config.yaml
num_hidden_layers: 13
hidden_size: 256
num_attention_heads: 4
num_key_value_heads: 1
head_dim: 64
intermediate_size: 576
vocab_size: 2048
hidden_act: "swiglu"
norm: "rmsnorm"
norm_place: "pre"
norm_eps: 1e-05
positions: "rope"
rope_theta: 10000.0
rope_fraction: 1.0
qk_norm: true
attn_scale: 0.15
bias: "none"
tie_word_embeddings: false
parallel_block: false
init: "uniform"
init_std_qkv: 0.0352
init_std_o: 0.0069
init_std_up: 0.0352
init_std_down: 0.0046
optimizer: "soap_variant"
learning_rate: 0.0032
beta1: 0.95
beta2: 0.99
weight_decay: 0.026
lr_head: 0.00567
warmup_steps: 41
schedule: "wsd"
decay_fraction: 0.582
decay_shape: "linear"
final_lr_fraction: 0.05
batch_tokens: [16384, 32768, 65536]
max_seq_len: 512
doc_mask: true
train_tokens: 213200000
max_steps: 6062
dataset: "wikipedia_en"
Each number is 128 + 24 x the weight over its row's rms, rounded and kept within 0 to 255. Layers, rows and columns count from 0. Numbers have three digits each. The size before them is the row's rms in percent of the matrix's.

# up: layer 7 MLP up, 576x256, rms 0.232, rows 207-241, columns 0-127
# down: layer 7 MLP down (transposed), 576x256, rms 0.221, rows 207-241, columns 0-127
# gate: layer 7 MLP gate, 576x256, rms 0.225, rows 208-242, columns 0-127
up207 094:152176163121150131150145148111085134126138152118126119143111116102117179099105177102136142140130110162171121115134101141137148126102122147119129137116155156075147114137163083074150187174130141151078097132108134146149151103122086113112089109141139139140108102100131140148143152128162152118102138114105163142141122096100125110109153137150113102124140166108120145136148075119125114112096
down207 098:171120128079144168097100111148111120105127117100153081165126154075139116106144157129106065137128146128128173115164070142083094138166147145137147162116111128144108162155132151161139140115134116162131103117123128139107134084107125084091121119153129137137073137136126134134147114111124171151130119149096113143094160136111133141145139111098171111114156111104112150144112108114142133135101
gate208 105:145085146106164127089108141099131134102133110122108135124129205100120100122104108143155101096123109110133130138105137177084119159088125124132183124137135155114128095145120157168123074166130127110103140128108110102141111101114128136161142111102104139100131146128157122116126135119101130142131117116173154090118205164118121143127145091121170153122158140130146113114139109116099131101147
up208 098:128162198112127133061139126109108123108171146133113124148155144134090110160163085138131130123146119134129112125194153126113137140137077115140116119128143158132135138145134139153101150132139116121124103091106103160141166096143154123112114138092127099133102102119124180115138122186106132142106148138146101119091135128163117176148115135130133082136117136170083126119125113123092060154137
down208 097:114104129156144151151109098139152136086167110135111103148132101140140147158117093116151115091120117174128144138139116128092136123151152127117098152135071078131133162106148105117090168106107101125123136189092130123123114140150134115085107129130122123117128069140171084137145099150086103143111120144105100114138124129141106146120138139124116093143115105144111085117100107099130082149132
gate209 096:137167137141143104132153149164109104113114114121118139124117148120183134129124083135108101195152122118149108122158088123117154108106124129125148143134104097146124090151139116132100153120128122115165090135133098120099150108120138126089150134132131099119083115139146119111148130133179147143129152092109141098111156135135168126130123157130151102092118179126117145098138151131101060095113
up209 100:164158118140145140136102184185181147151144092135115141151159139144123122085113132144118129103150121129126148136134135160106102121151171141109167164110127146131136105135113147158125133109111122084143147110108128144114132083140121118137149096103173131177088143102142180104125100148100162102159134149126082133048137190094144143109141113135110199117105109132125130126151130195121092143154
down209 102:101083121107108134115129133098125111143140145129115082153119142137128120083126122104117128127120125119115115120121135152152153151130080126108165157107099178160126137094138130139155145102118153146156122101093140109135157169098141123150129120116109147114155150086111142105124128114107149143150106173104135158139148164162069146091150098113111146130082109124147138112151120078106140107192
gate210 095:126116095158151166138113118097152142141072131170143117091121143111148143133129116137117128133171159129123124090144116135106201150132114138108134127092120101116122095140092163125122103127116129126119123124145123141118120102150112189162175119133131134132121110132108112112128111176148129113114165113133105116094130112113113132137112152104126152147109136131172151134081102130134141095087
up210 097:107071134098144109128122145113139122106119185128178138150102135085121129133146127093120142111139121154133124126153141127114182099138104135112122162109149107123117119128159164088132107104111071121163148137109102126172150133113111145119156144120126090134134110075111152113137126150112137109116139159123131129077175101123138105142085163118086153118085151093116091150124173089126153147143
down210 101:151125123135135166135147139095120168118182114169144162151089125131138109163121089126131109167152132170146108156132096123138145117135129130120135137103132134140152124091116147125167104100132143110158136094125136138148077135118128157137090170091126081149081143153121127145109111152129164130151121126163141117112133096116123106163125151174121159084141118103156115178110122096161122159128
gate211 093:148094134165151101114136129143204147110153121108097119123098116131138128159109100111134143139105142131101099131111130123143078098130130105117150150121114114125096112156154120124128125085132127126061113129166132121136119171133121081100133123081101168123082160116193136162129114121178114154118143138167150165162124143165144116122131166133124162108147113141094152154110080092143103114128
up211 094:112113064154136162129166174135098121096103086125103122127130100114156119124104122130120181089130118125147140145161163154140109153131136129124139152116145095120171175129134154102147150152110137169126116180125118080138091135105109095134105095111118151109087119106133105144209123104183143122160121129120120120150110147106079107151119110145151127109143096061160131097128138174126132135113
down211 096:135173132109134143146127146141100156138146050112114118121127131110146118130105149139093126134081159127147101128111144115125134102131129172123143137143117069093139116132118137106116123105114156144164105147135123127117140124121172187161100111156088146109184138140129145116152142143128072148103093126171131143139093134115099172132099173133130146134165102179082156136112125133124135155122
gate212 096:125155104130141117139131152106128122102120146163107124140132161124144129111114148171087157105107125131117123146165137105120129136106096143112165154161142078117144131086139115142125134137167092135157128096156139125128166118150116163124111097182114129135167134092116151174102106134115164148151119095079095063117113140159122153187129167122105135139124121122149116116133130093188121147156
up212 100:134099099133123101105166092104120132108145130137154144122176122136125170136148090140108143147163146165094134142094126134120127112110091192154123096139132131077193083143109085108123172151164131121095110108140088188123092128133133124135129143155133139126056129160134125156082130136066122143119147108164159124102113119104123131133129148119153134105149144131088154114113137160101110140160
down212 101:167124121111137076160109081131103151134105144126175154139167131106139158118124096120144111105123148129153144134149146145125114145118133126114139121114094091175134101135100169146108128115127141121133144144082167139079118138127138118155146132140123153119150134107093136155143142160141158127130115125136175124139135117114101112103099203160161151121133079138070112146108151140132140054163
gate213 107:147111141132131156150133107129131155109192101133173221132144135152124175149153131129142124080123103098141117132105130069105144101096125117141118130132123136136134104129094150130129141115116099140174144114107118156121178154117122116107083107145128120112141163102113124118177130132113142093132126128110103155131113154108125112120147128153107138105125115130130096133162155116114137086105
up213 104:166155160098142120117147153109122176131105132168126143131138149121137124120096137171088081111146096122139133167111194117093084090136154149089130130098167105145141077141118147128093131122135122111143132138110102133125119110108141124153125101119166118167125090112100126087139116127110068075105124139116150141143160158108164154165130136098102149113119109148114128141174131136095132163117
down213 105:136145166101149149104108131101137114082118126170114168123122103104093105118113115133088102098162093145125132134083104077086110114143131131153094141129142142136181116128156106158144137110130097166165117119106155137117150118124153158141142129127160110151125094148193114125124113141129093114133103183097168097128125090121161147108129143121119168105137122159118151137137127143144131145140
gate214 098:174098098119137126123108117126148075075158134100162143127172142126126126087113134122130141156112158138170151112102112112135127132101135118095106119093115091117172138101146122134097140080154114142159125116100114134074111105093123142134107127104138145098143112150132150102109134123166097138109123130138161142133135083117155071114117098115182119151104115156089136152098166175088177095110
up214 096:125197147125093128140138118080188108137117209176079078129152147085161174123138131176137093132152149129131137104136119107074149116115116116130130119104129127175128179079125100152102156118123142138140118095106122124130161133123162137124153144140118139093110092150099122119111101171085130135141113112141148135124140099130093150122129125175126110133158100150131121116111115154104088148119
down214 099:095126101121117128141106096132160151151127118084125124125130120126176166099103126139115144159124140136135097116124154149124153150156114142138163124100139136151140110126155157106094164121122118100114134128149082119096101072136118153146163107157145090129121133127118134164099122112166065120116138120126087122138107113117129134117123112106103065127174138126121167161145116128092104144118
gate215 099:152112153147124082128137151114096136111097130135140098185112202116124118118148151075117137143110132094143124091086115144154126147121117146143107116142124144144163122122124118139141093123136131134097144141138145130082115115125122130138102108129108114124088152135111133142110140176138159164120135090112121108081126096138117138118167186136145130153108178170123157096133116167098127135085
up215 101:129094150121138095104149147153142181106117175114160156122135078145109110158105139111095151119097115058138131129082150117147126130114163138145142128125104116132132096125138105135099113176179173094089130151133135125126114109084097188135152113112113098132138171136111120150128130162136146135168123140150095103113119148158142143140148132136123131137121133084122070118160115128138114140089
down215 100:097153148150154105180181132144114077154160128121175111142133155101134163143167137100121100118167104117135122129136134138150185087116131126088181108146176117153142133139131098105111122115112114142121119146159133077150108155133085110141093124136116089083142146116114168136108100102121094085132128139140153120098141131141172131140130158109173175097117166161111160121139143114112127117110
gate216 105:136147173148135145114152136167136106101135143121121107145071130145179122136132143113143152160104103101128081095176134109155160135104127138116113102112159132095131126130114137176104082148127145144140093141116162101109154157112122138074127123179101152154124097176136116167142092118129114121159093106141113137128119122095090181156124136115148139131132150090122096129106153111092112089127
up216 100:154133174141106143179138112157130127165147140109107152111170121106157136096114122127140181117159147110158098088102113116114146099094133150131132169112138152128199125132102130118091113089118121135091076138134113148114108153128094132103112089149118110125110187157124115086119150157076072147151119091104136114168121116160107129095126133104134111159134105127131163126114117163096134114099
down216 103:151158117112094075158130158094135116152135091099154097110117118105146103133104124089127130104145170117189106133137088119131155117148151171169115111069140192130149113178088159110140157134068150118113103108146119123103102104132142132166147132161104108134124135129133123149102142126168126133126094085093135146089129156113115106132115138178093124131089153122139171115139158091093200116142
gate217 104:097184140081132173089125109152137142128128106152128086124133164093138102156088113162129129122142143147105091121159151129119131117098095137110089130159105122115142111086137117132119142132129136168143105123174119158114116093125135141133135123154140145129098147137142114143139136104107123116161166109127136137149104166176122106138139124120174135078129082109115096112123147122107148113122
up217 096:111172083126155069114137122128156158121136112117158142130136154128120130124098104180133136126134134154116101097141162114100147129102124141159143111127105140103120101131144126110151156140147164139131085153066122121120145072091132132129139163145195109084105105095097130169152118107118137132115168142101096139139139173117109110138126129129161111136156130111130123124131158109102071117143
down217 094:104128128145158094107113156132160164121137123149128129098053143152142107127130144084109136124135112124165156121138145187126148099141116118162147157111113128143123130144138120131134165110112148114100092136087146118076101104122175134130170105147150161138145107124129116097158150134106071098183156119094153119154129141078126086082116099106137126136151159125155118175143113132108111103151
gate218 104:129122133074138125123158116110127128140091122140128158164135118132107115108112098155093115113154119074191177107097104098130128164159174074140099128108141087150163117112155139168128109168149101137128152149116101111137120139093111110143192119138175168138149129130158108115123098151142145107084146114133132151136105110178125120113139097120152112081110158122152102089102131129138187079139
up218 103:108110122137140105103108121120117130086157138112114102139126150166180194099130129158142129136155109140146141156108111115125099148135080130169100114119084145133133097100152150101168126068148142128141139148086130144105120112137125169160096124131109123145091141091150095111150145120096125132118154099137120124146153117072132177122131157138167120125101102136144107137176112110135118130118
down218 099:136132129142142112118157124164073144141146146173160104136074146130133148122148122088095110120150105141123146145187132147153140176148105137135144164156142123131121111091128153165157105090150133089134129125122130056114139111120129136159099133135127085127118134107109153142118135120165104158149137077126122139101113102126138169089148167115129111140083137138116149111166107168111130127136
gate219 097:125066160118142109119151139130101130123105100133081145135130106123174091160116109102123182118113118157135137136087122140141121137157147110151110100130116122113144162167124128126122164142073162164136183125135128117122137128122170125124114153172112139127152026114127099164132118117141154166145170119124161123154133121134160119116106114090129158072144151117120069133120145087121093153116
up219 101:133138152150122132140127095143158181197150086131166135101115134182117140111130117130139136138155129115115110112104114115148148118165126105123133152132172125103078129109133106180145142114092150104096131123117136133179135129103111123090134117108123114127117086113104142107166150110116121087146119124101137105141134171110099209147113108116140182184102114162147130133163121094111155136120
down219 095:107145156137127146125154115147166158131108125127170128134135152137116125137152095155156134135156143142125151151154108149125119091143201159118155098174109172117111152091109122143121147102131132151123134078135141111132123124138107146144164138094165137141120144117115145108080182104105098111066130108155140139110079101154108077142127132121093098112100160148116118126177083110126139120112
gate220 100:116145166118159122127137121134149111151118092098052163146147118132159119119113153144124070116116186139102107143127119134111140143150179120161132113157125109131125154110109121126162089128079135147132090095132178095145130104123181145085080181133121119152111119108106140146174160125187105108146134146125077109146143160146111136168090165105163150132161147137119183146165121116141086152129
up220 100:158109148099164156182135156113116131129090130135128124122100157131156111138128100145128105115164163094160145191171141096118150147128115118140088168145162135164124129145133135140138117134131112124167097118092145142107129099110135161120143139139133115114127099134170131165131104132126121124129124145176069140125090105103110151138107169162119132130145139117160084079143120166107128163132
down220 097:117153097139103154130112138106096123137104139108161135154113153121120143130104123137124137124149144152171136123107109116138118114113090118086147138085122100120109112153168177141124117144109107111133143136114125174144147155136110160064116099111146135140124163121115105094142097117086121111131117082172106139109137106141097171148109130151087110112095150070123156122143133130137157107138
gate221 099:115097153114072167114146104141099101139143120053114186132092110113169119103118091131163144100108166123131090126174121097129114128101137124115112152094127148112159154113085111155145132124143110128153116145129167175104164156109164103156165127127121129145154157118145144117128092139167133144120119065140129124154098144119134147175118101121086106152125197115119123104080173148061127091125
up221 098:132151103155132099127115161116130130157147142169086118140108142126141108105120120141093155098138067133121113150141142135135102110122092138152138120165165096126151152151145094114156102124138148148168151114120132168146067127163128130174133077160193149153099183118115119127122151149113115130142095150086160136104162112114122142111118148144100129120149101139099104118103069133150098129177
down221 100:107111145135171124139143165135165123133118142096085096177127105146131134156144159147088167121148087107141126136110101099115153133141129127127155110146171091137132100153126113081118118127111107143167109124182120126129080118129137147138099100170093132149103100107132154146093140124121119103076132133155129132103136162163142121109127147133179143126133155147127115090172138094163112160131
gate222 102:125115101103129094161157107154141138124161120164096156116097150144195133121127154117106126147146164137105126117080119132103098100147093111134123125117110111142186136119131159134125111150076094120077117130165104133116144134154127149131109080159136114104111071112088139083153154141158143094147107140125114119138113119166109112137094094116174148121125107131096116175156138119192129113126
up222 101:105127150106100114104100139094158132097087159148146086117195176077123119149085140124110116132111101098104130158090155136143144125101119074120125124149132126096098139125160155098134149181079138112143093103129120099124133088161160133149120125088106148139150139116128109135163111124113148132145123158166124138149110151124101149119128135114145140126074106134146120155104149181140143123115
down222 102:164108103132065136122095135103131165142169117123152151140118086089145125142114171108114142122122146120124125131153113142140121110117083133130110117120110166111127125140107105094141131113066123163111140136138142119147109130144154133116085159128125102109126123162145133133114130146097111127135130118125128145161154106127152125112143135147111138153095140097115169172146176135114092133126
gate223 100:118080139149136137132153170109115128111134122091129139156121123131114125174107106128168118162139140148070139145087157138152128141133184118148141080108086119150128120140129154115161125137143091138170091132089140122106115144131159148139161119102144132147100158127137116104087163073128125118078111113137146097143130112084161165133141134131122095144153128146102106120126120069128121126147
up223 098:148164105104116106128149143125144144097110103133147117155131122120092175108125146077111153176175131103125113108132102134140105109142173115130101098104139162121142090146124162115169089147118092135086150126082122168090140130141135116145123121089165096123113110096165130126119115155129142134116133108162151102123128115146153165121145134127154201120144103152089071116118149123135156131129
down223 101:115141123165153068120124151155158128123144159110162147117143127116124126123116124111149118220142098133176146094115146106181111114106168155105107124125159123140139160148149176105167161120150115132099136132097115149066111118144153125137130077172149138105128150153157169115124153110136115134096139115129138104150080084131159138160177088091132123124121096151128121114131127092130138109150
gate224 100:163138125106091127155125083113142151122081126112115141103200131152132154129159136108110104068151153123120142143124115161152094083156129108124134158138109127120156125129150106136133117132104082119122147116149152150153172089134119143124156119135132081124138125126090091135108145125113071087131044148180116123099146116165117145111169131148081104130130150138122102152109129129161172146128
up224 094:127090126102099126114182175103120151149144146118150128156101092101083133156089129159101129092138104132113166134160125125145192126155115141111136132133105130103104150113089170142107185114104140132138143148115119108077103137127160146110143159178114160107163116128180115123100134138123116135152166152123145131109129098170141107113104124133179143151091156124119118068129128129129112131104
down224 105:080171122144110120138096183158125115120185117186113124150113153129093152142125103145132113131087115086152150147136163050111121098081123127123123127151138188108141157130144116123107138090118138127121093110114127158152128156139154142138131122126137130155121105124143135128142104135121150099136142122117140188124120137132131140128122142081133134107100130160130145125157112123128114113098
gate225 095:157213119082153114135125137147143093138164142100146119106121125191135150136111119117176110126130144145119121106141130135115160138163132106110150099123127132133119107082117074183174106126136149130191114106123133124115115092135157132123164143104126118138098158109118129115122113143146163136141145139107122126120129115153119161113147130080080170156122099119148141138170135129130107115150
up225 096:144109109142123128117121162124086090135129086151147128186114180109137134165112118123129138104147144109157094139094102106122109138131117106141157122104137108147114149118120096111120125130129128124160164133111081115121131152140124221196145107155164181123106068090136146126104140137136104090120105094153118136102092086122116080168127176133119171106127129149150099112115124120179142114092
down225 094:171141133120159098172135106106101115127164094124142111107144123127130141138131102061118117115126201091144129163132108116123124128140110144145105135109125127117139121117161119083093118134143108119122140153147144135093147107167143154108124120068093155103138153151138098096105113086146144114158137124112137167148117145109148083106135156130094114145156166154103097129127135147115146138111
gate226 104:192066136117149100098131094135122105142087113167118108125143168090109082108109080123123108109169150128114097129109102114135169142112168142108146181124115141140156123153139139107151133113156103132107155112080158144123156128142105129128102132107163164148091095105124103162124127165133144167140140168131103168149114117115103110170161127124104098101138150149108221135110142140131155094111
up226 107:143108121167143108121142107125087143145148139135135081101141151111071115107133119155103135099187140126117129150126083138155165161120124127163140186160139163136143106127116110093120136088119094137117110138082159120133153134105152135143137159173160162095123119099132107196134102154177142134131170158133108174111110098142115113160116141102102143106124177100095160130139167103142134106083
down226 104:133100085124117118087147110166104127107132121127114099122168129144159150107157101146110139125137135124091111133132128127121143114128158118154153136129130104113134128114115142125130165094122118141120166094121152110130135123129084157124057161105082109083136132097139130174151095146162109144141136120142118161096111142092093114096134135139114134185156120113124123094062137144136140147106
gate227 102:140147112124115108143171114132155153110105088140164105156149151145115071142097129100128169085105127091158111119140127101135131157132129126123148173117135098149146102109149147146167085094107101152122157089146116099130099140089144120152070098087124172093128131111122134097107175107128152146135180125127171134135143132090128099150141120139123158150131123145127114107082134119093178106124
up227 097:140131107131137115176151120105099118165122119156120161149131135115123133151126128134106131116117176189130089125136122164134175129148148104130129108144140109119146144139175093164110124100138142165137141124139117123148099147117101145148103145135133132103143149137100142163132115099128114148097103160161142167176146164103122140136117098128135137122067151162094124140132093167140100120113
down227 097:127115105126120129139122125117097097124135146127147144131166138132135073111107094150119145177098121089143078078102133095104131133111136124112164127128088109164070145129134087137139155094152125115113150125126139140139114107110203150178156091110136139123110158134113134110105106176133098152152155146119185146143175127134093131139139115122122121114094118164136159137130082096108141128091
gate228 097:159118157113114126116132098140122077172101102124096190100179192139109116195141090115124121160058195129062117114115149148100130131131119179129148115092095142135129136158161166114151131164087066142106152140155133122100140068113136172141098125148116153133102119102116127144151136097162131132119119142088154137115173123135134143103132082112129138092140125162135136172112132148124107141101
up228 101:156153104115104089183133126139098089134146135132135145159132140179126133138089127085111127171191104130118112148143109129127120093132100096127110125090131136156095143132141112086141081133162130143093149140102127103106127130173173156101128142136122135133100142128141202104135123123092146138085119129143141146124124137118137103111136084152131124129080155114157166164108143116135146139146
down228 098:092091082137154181133173152101127130095087130124148147164116140080109176165105143111136132125150129118141128118139105092112139109097081098133150172123094130147166105166127151106137119102177158121084128123107154162117159136095097160125117132137108119127122106138115122134122124158102097093147117087153130176108111129140156147128130156088132154109124118116159126137100134142165106126129
gate229 091:100111143116143107163125144136152099153142108116070152093105157139138124106087089118135131076123123110144108107095094174077152136122136167100062094134175100154117147110155151162141110106093124112133154109110088108107124146102156120134100118122115144107112090120144090144116130140104156140107118154101071147133125126154151135163139109102141151126122110120093137136085134078129174094136
up229 088:128148135150124114115146108109124146139131112136150121088153116196096092162120112141132104138142074112124135094117110138145122141132148112139170097112102139078127135099111114141133153136113195164138150080116160128136125135130128138113139153167153135165132126135157166118151131120128110125100104128178143118088149073121163085150114140118134112133161107140166129099165152157115088166111
down229 095:129144145104174156136086084140151172141117099118112067125176109139132134161109141156159103126156089097112124128119136133116137118102138113105124129097102142161106129079119120131156150154144128146115125114136164123134139120130116066116145119192140107151151131088096148101081179106131152158103168114150161156135165116129145119132121124124161134160119135119122087120116119135131146118161
gate230 098:120131087148134150106141149158127087136102120162161141133112126082114096142126126169127109134135142128121147126119159084119098099090133144114104125138162129146117121147091109115179080149143120142155119175149163120121098130122110127131084136113133125114103152101072098139105107110100127134126139120143154143125124121162169138147110130162092080138132121151110137177155148087157156085124
up230 105:151124116091156102132151131144144166134135154104140157098120137101151143142148144123142155146091140148135123128096134081108107119148110077123089101145083136149126119145078142137117097091124143106149135083098078156131110141133099108139172139105122141128116128110091154097088154151141140126103142135135129161113190139116150155120155099138133122106128151162108153131129159145120181190117
down230 107:121114185133126136119137121120164134120127154129124148145123115166147082105110112133118144124137142113092129138093103106134151097121141108137113136103160160122145133144140087105148131156127128082128126081144090133126115103145093136122129130110151113131124115125118127125111149126114082124135084102161142124131124143105176159122102103067128103150140141167155111127131179124151113109139
gate231 101:149126182127143123106158100119137090100162152138102100102093154105142144137117148103158172168177174110126154045108175162118102095110147114153128111105100092157157162123128137101114161145101125124156111137142125139158123137121159125109096091145112135169104126198104113150113115114106138152130129136129131089136146116137142136175161127122160163132119137141152129138143148087152135098144
up231 102:124136143144164131131147141118138140120160114115070110121142201098116129151138147133102131166128169162162154123108158106156140163103135167164120118103094108082115143144120135156081143162142106125122146114181125145134137158111152121089131075129147137140112090141104135142135114155112148131083136108146143101128156102161103135137143127117131113134128121110118149172150139119151114093143
down231 111:127111107151108080109088120131148093128083121120155158154128149134133134132140146190121162166135139126122140154100138106117154110138158131169157089147131170132137144134159114057134123155139154214137127133120132130130119078144141096133150143162116109162119141131099090101094161098119128141122133145146107141108102128124124163153113148127143117133142111124169107167133110121147154108130
gate232 097:142124115097136103094111139153114125141124128098128178146133133140104138094108141167176124129104153151142106131118149149119095152150136138092127100144132137151102114137159111100130161107123115085101115123072107126158173120149138112167123151152124135125106091144118144138117211106163106129140130135111136151100087157146136141111124132077133107143124098155140134116116098136178142092165
up232 098:132138140143129180140159141114112153133126113120129053097101149088124122152116091152106115139133093143107078114133131156121124090106134141139122160109108143148113136128130156145104095127086123095139107146123138144124138136118144113123159089104116090095119147154139064122114112106153112157116116093127159134159152119127101099163133122140120156118109136141122187116092138122121129121147
down232 103:132124155177107136140146131148122199147095140111144136135140137087153163116120103112161109115125141110116123138138172078140130129137155171105118128146113118096132159140095162109092140167097168107120087148159115092166110140150127111126127116080145126128120121144118131117141120148122142091134107065126092137150102121129114137139147115143136145108143155111128141110103132167135154164097
gate233 101:110122140111132115075122148153152109093178085139088110132115123154115113128130097126100075129106191130134127120151130126149085107156170086142119152137107086168162153145129062160152111106146095145137145086112142120089177110118100094129159140111106114093130130127116137147070095138113141136113119115127165118115139133073118126126087147126136145150089122129121147129117148129158114118145
up233 103:128132120115102121126064125096142114119117129112141137126109090083104150138111104092123130149118096134152113137130134175138115148145135123128178152110130090148130142128135112115117125113153125160142168112150143181175154131106152109146099113131122152131149133157099169122091141079132133118147104112122145151132136159128070140116133107120166106156137125107121127096126131133118147143086
down233 102:147113106120142144130117132093144141126126090122102154094164101084137111131080077080117117133112120110117113130122138150148148122116115082107143110140113144141085097050121138108125104156158127120136126139114169140131091141122141122118134120137117152134146095137127101116158127153104166183161167167101140115164127124141140142130152114162120126115187091168162104108107121126138169135101
gate234 100:134142170190153126131111118048109102164099132118121154148110101135113149105115131121145104168125090146123130153140162144138070136106144096125118136126126113156123118123091203124164150128168138087120074118115130136136165115091111137076123138102115110114176106107111144140106127134102162139144087157123124168111113135098122138113183101135134139152158146075170106133127077081130147121128
up234 100:103093102097164109097128136139132129134146170161129120138093152119108139081146140130137116135145129117129151116140147131131115131147065115156158134130120144119110159137102116148161141144111172156143068143139127138119165160125150125129130152178127148089110157099134124167106151128152126125117154129114162120146093138107084101142123150074173124136126137114170114172119148112118099108137
down234 103:128098110130132089123112109116127173162133149110125083123082059142128132143119134105133167103110176114133166144148147111096142125130137109125137122136157156140090128161112081107100132173144126149150113099140147171125134078127128104132106115114135139123087097146140172157163080126136123137103124117077124143117152144122085163157118137108114132110108084142138129133114131163106146153147
gate235 101:149150094107126149112079107143097135108141090088062111156120134122136155089120149121115105102149120109154105133118108140098088143169142163119111123142154104119133141089151133099143151118117099130112122117110130131121120144106121115119142161148111100140112107141126155096103084155104129121120087140053093181160100105160155114129137115131118123155125100097157099120114143100096109082091
up235 116:144117094127133131105102068151127147094142117121115125149121103144158112109129160111122116099128135105163133153125116111071073143162167182149099133110131111126115086101156179123121157158107090143117137134130137145081093161114140116113088146151130115135091136131132133111110129133125112168128077110088105138150118114142140150152141132139113115158107122081155107110153136124125118115128
down235 095:165131127106132139119120108155143125097129090128118114125125129137168120117137116121123113102133147116150176163129112154100082121145136150063125144151104130150127123107132172127169126143127114159113130097120124146134122112115131136117121116151143084116122150095110132112112143142124117106132126131107135124138139095169116117165106094159111118147131117126149131107132142105146098100106
gate236 095:139142133106130104134069115112140157123069134095157169100122145136132127126103074138171137128143142126066124097121145126150103113110123151110144096148124108116141127090125140145094144117117134146139139154111108131138155121162143163096136104095077109173150110122142126143168154144145099167155108162133157124069108124126150112159122145110105162111150166091103126137133123122120166115080
up236 094:131129095134118112107158163147105146156127109118156113103125114126133117125126107154104137144102142127129122125100143106119171095106089138116128112150135142157094112147191129133139121174184156116105085139113138099147113122149172120121141103140123153146117116103128129126153111116145129119124177093114122158162183091109098113151171085151155091157129090130150146123121132130095129153148
down236 099:096116084129147158101129170153133109140131120132154143092130168133122144113117101160059144146143112142121136130111143157125116116123149173139141134161163140170142101123122134112145100144129108098147145112116082106101115104193121137153158095168128138156139133138083096138086126158131112154137126127128122151174122147153134129180108127145054133130147105137150154111119162168135156126140
gate237 101:092108150142126118159105104131178121141147141141133134140160095077087130102153078140179138142146155118115085111143160068123124132138120098183089121160103149118113111121169136114137128146121150095138132153160083159110137093113100165133144116163154123144109082135150130132168118139106136105130134179120156181105112138154129107113148144127115107130187131120088066100124087127175125117126
up237 097:123117142127181128160157101126108168078156126111132146109137138112140159142156128153155112115110127120135098134161193134147130097107093110126092159116107163108140125095114094158157150178115131111133098131164147149124107134149145123094091147104154152125122173131155141129132076107118100119119157140125135159111139105135129128127101129110068147137141130143112120169161124144170152118151
down237 098:125135111136161135138086155115120146101091129138138140154096147119175124118165124119113078099116111122118110117160122124126123128134147111148073150129125134114125097137139150150194110164105138112125135123190124142126131108110142138139168150142120140118119152146130139113112094164147147118164119163084159155134091103159116135100147129178100155158124130146148142132094120153140123162191
gate238 097:114092140188140124143125148096119113146134129101156151148138126109122123135116103088132150095135112141125135125126158128097150127131146117149127152136107106152119126125146130097086100107107133127068115102175123115095128099109118110116117109149102120118125083123143109106115128078150110158073130118130124112121104129123180174147127114112134125119144121137114158155083123103118097118132
up238 104:110154154135135138116080121143148136129108167136132160150093156152110112122109153122095111144182133123127103113068134186146151117126083160132177125078129161144150112112162107166179151140120145153177144112158122133148128144113118117135115145159132104159108120110127152118155103135163087123123115096133132116116142136123147113100092146141117144105127150139091112104090145103107145150127
down238 101:111114156138136125115131127117123123144097161171159163139142123145070150129107137166161086142154135119102093090125160180140133137146114156149146096113130090167177173177120113121153118145140109137166111116135130104124161111126117093146117157134128074128118124122153157159144096118126117138193124124161175133125116119072152141119103135087146097134151160127137138104127129101154144110113
gate239 089:125164148084161109139146167122149139114076129121098103095140087099106134123152126152157125136137147133128085125089152089131151118152138102133107139101136126126096121131137134126137118131173140138140089164116125114113104106136130115109140129170095095113082095120161113155124219113162167150135144099113102103137140127130139117112153151130121160129129129102144153154111115143086119096129
up239 090:127124150126103140108097097124138117173112086136139122087123110141096099148127165144080114090123130140153125120130125103138100103102134095112137149146087090151122118131150127133126149127160101135111159176099108152113111149158141125125093128110105076128118171128121077095168120103100150130146144137114167091127128115146091158143131120087136112099121144143142174107136138125102077172094
down239 096:104126127142141134139133095141160094130161113128168122139162098105085168112103115130112171070118116117114147147122127104143163162135132124089142136107111130099155125146128120097127099142141156150147125147110112154129142147220096127100146139144154129149131109087136117153122111130158089117128107122180128156139127088155110132106126135081132136108109163086128138157064108137127128149142
gate240 103:140122120146133136135171157131079134132163126133174172168135123153147126155083121111083127138124112119168123132115107142095104108147149131140144169150110088107102152140141130125130128139142124164100092122114123143102125150154119167133126110133166136117131155148103145137117132109144128135163155139091129150147106125143146154147156119119161078143134085142091128127107125116100103117142
up240 102:097084131125163115114181116141088100129146148118121169140128110130143159145113172135154122114122182102090139192099140139088095118112118152115136118139083135114124115109148148110189133156166133172136098121089140078135122084119145144146124131153114129120138110122073143126097149106111152089153175168131155158133137126098133137181120136121113104165132129143113145122120117120169113128151
down240 104:142147137096111121123186126103102136118128137194123094119161106134136131091095161145170174171179085109139077101153106116173133099150125150147131157132125139107124140147188130135160138165107097110139115149119155119115107140139129155141108132121088129090132108092147073117138127113151129112144154135096111081100116141135137130119165139093113129123099129144155147100125143142113086158125
gate241 098:125113113121112081124118097108101141110126117108126158112183064134135133125154120160072080133162176121151133113140128129145130146135155100122109141098169088144119107165161142147146105113109125090112113110088104173120144191152177124094143095139140160158084152092132148121102155122082143123119139109132147098118126081090174196162150140055127104132165126108128122132115149125116143131143
up241 101:127113174159151130120152113116098129132134169092149090110101172121142144136123120114146085103148115119159137182160137115150109130099125145116082137144116113082138158197126126118137153120119114082127156117178166173102121102153126115131129159130127140175157101166129137119169155137123162128100106107116122139143143139130159119151088133147100100124120152115116113167172159142118140164117
down241 106:127167171143154133083134112080123139092141130105133103113123167125125158141114129160136110095099129131097173159116119124108125130155119125100162142126135151157148141113104117136144131125150109150113140080119089154157114142091122137116147138169126114168114117128132167081106172174123151114122128127126115184128117122151139092142096103126119145099152135159122135155126136133148133166144
gate242 096:146117123124143101159126128181119108112120109184147118118107101119153154152162131094140129146128120105106105136107113109099147115137119167122101150056129099107127111127131082104100135120175107143145120110190146150126149151106133129111134125146105091119151169122142125119142110139131117130157095092147114120159134140111121126121094122108123076164094141154140123146111169141134156056148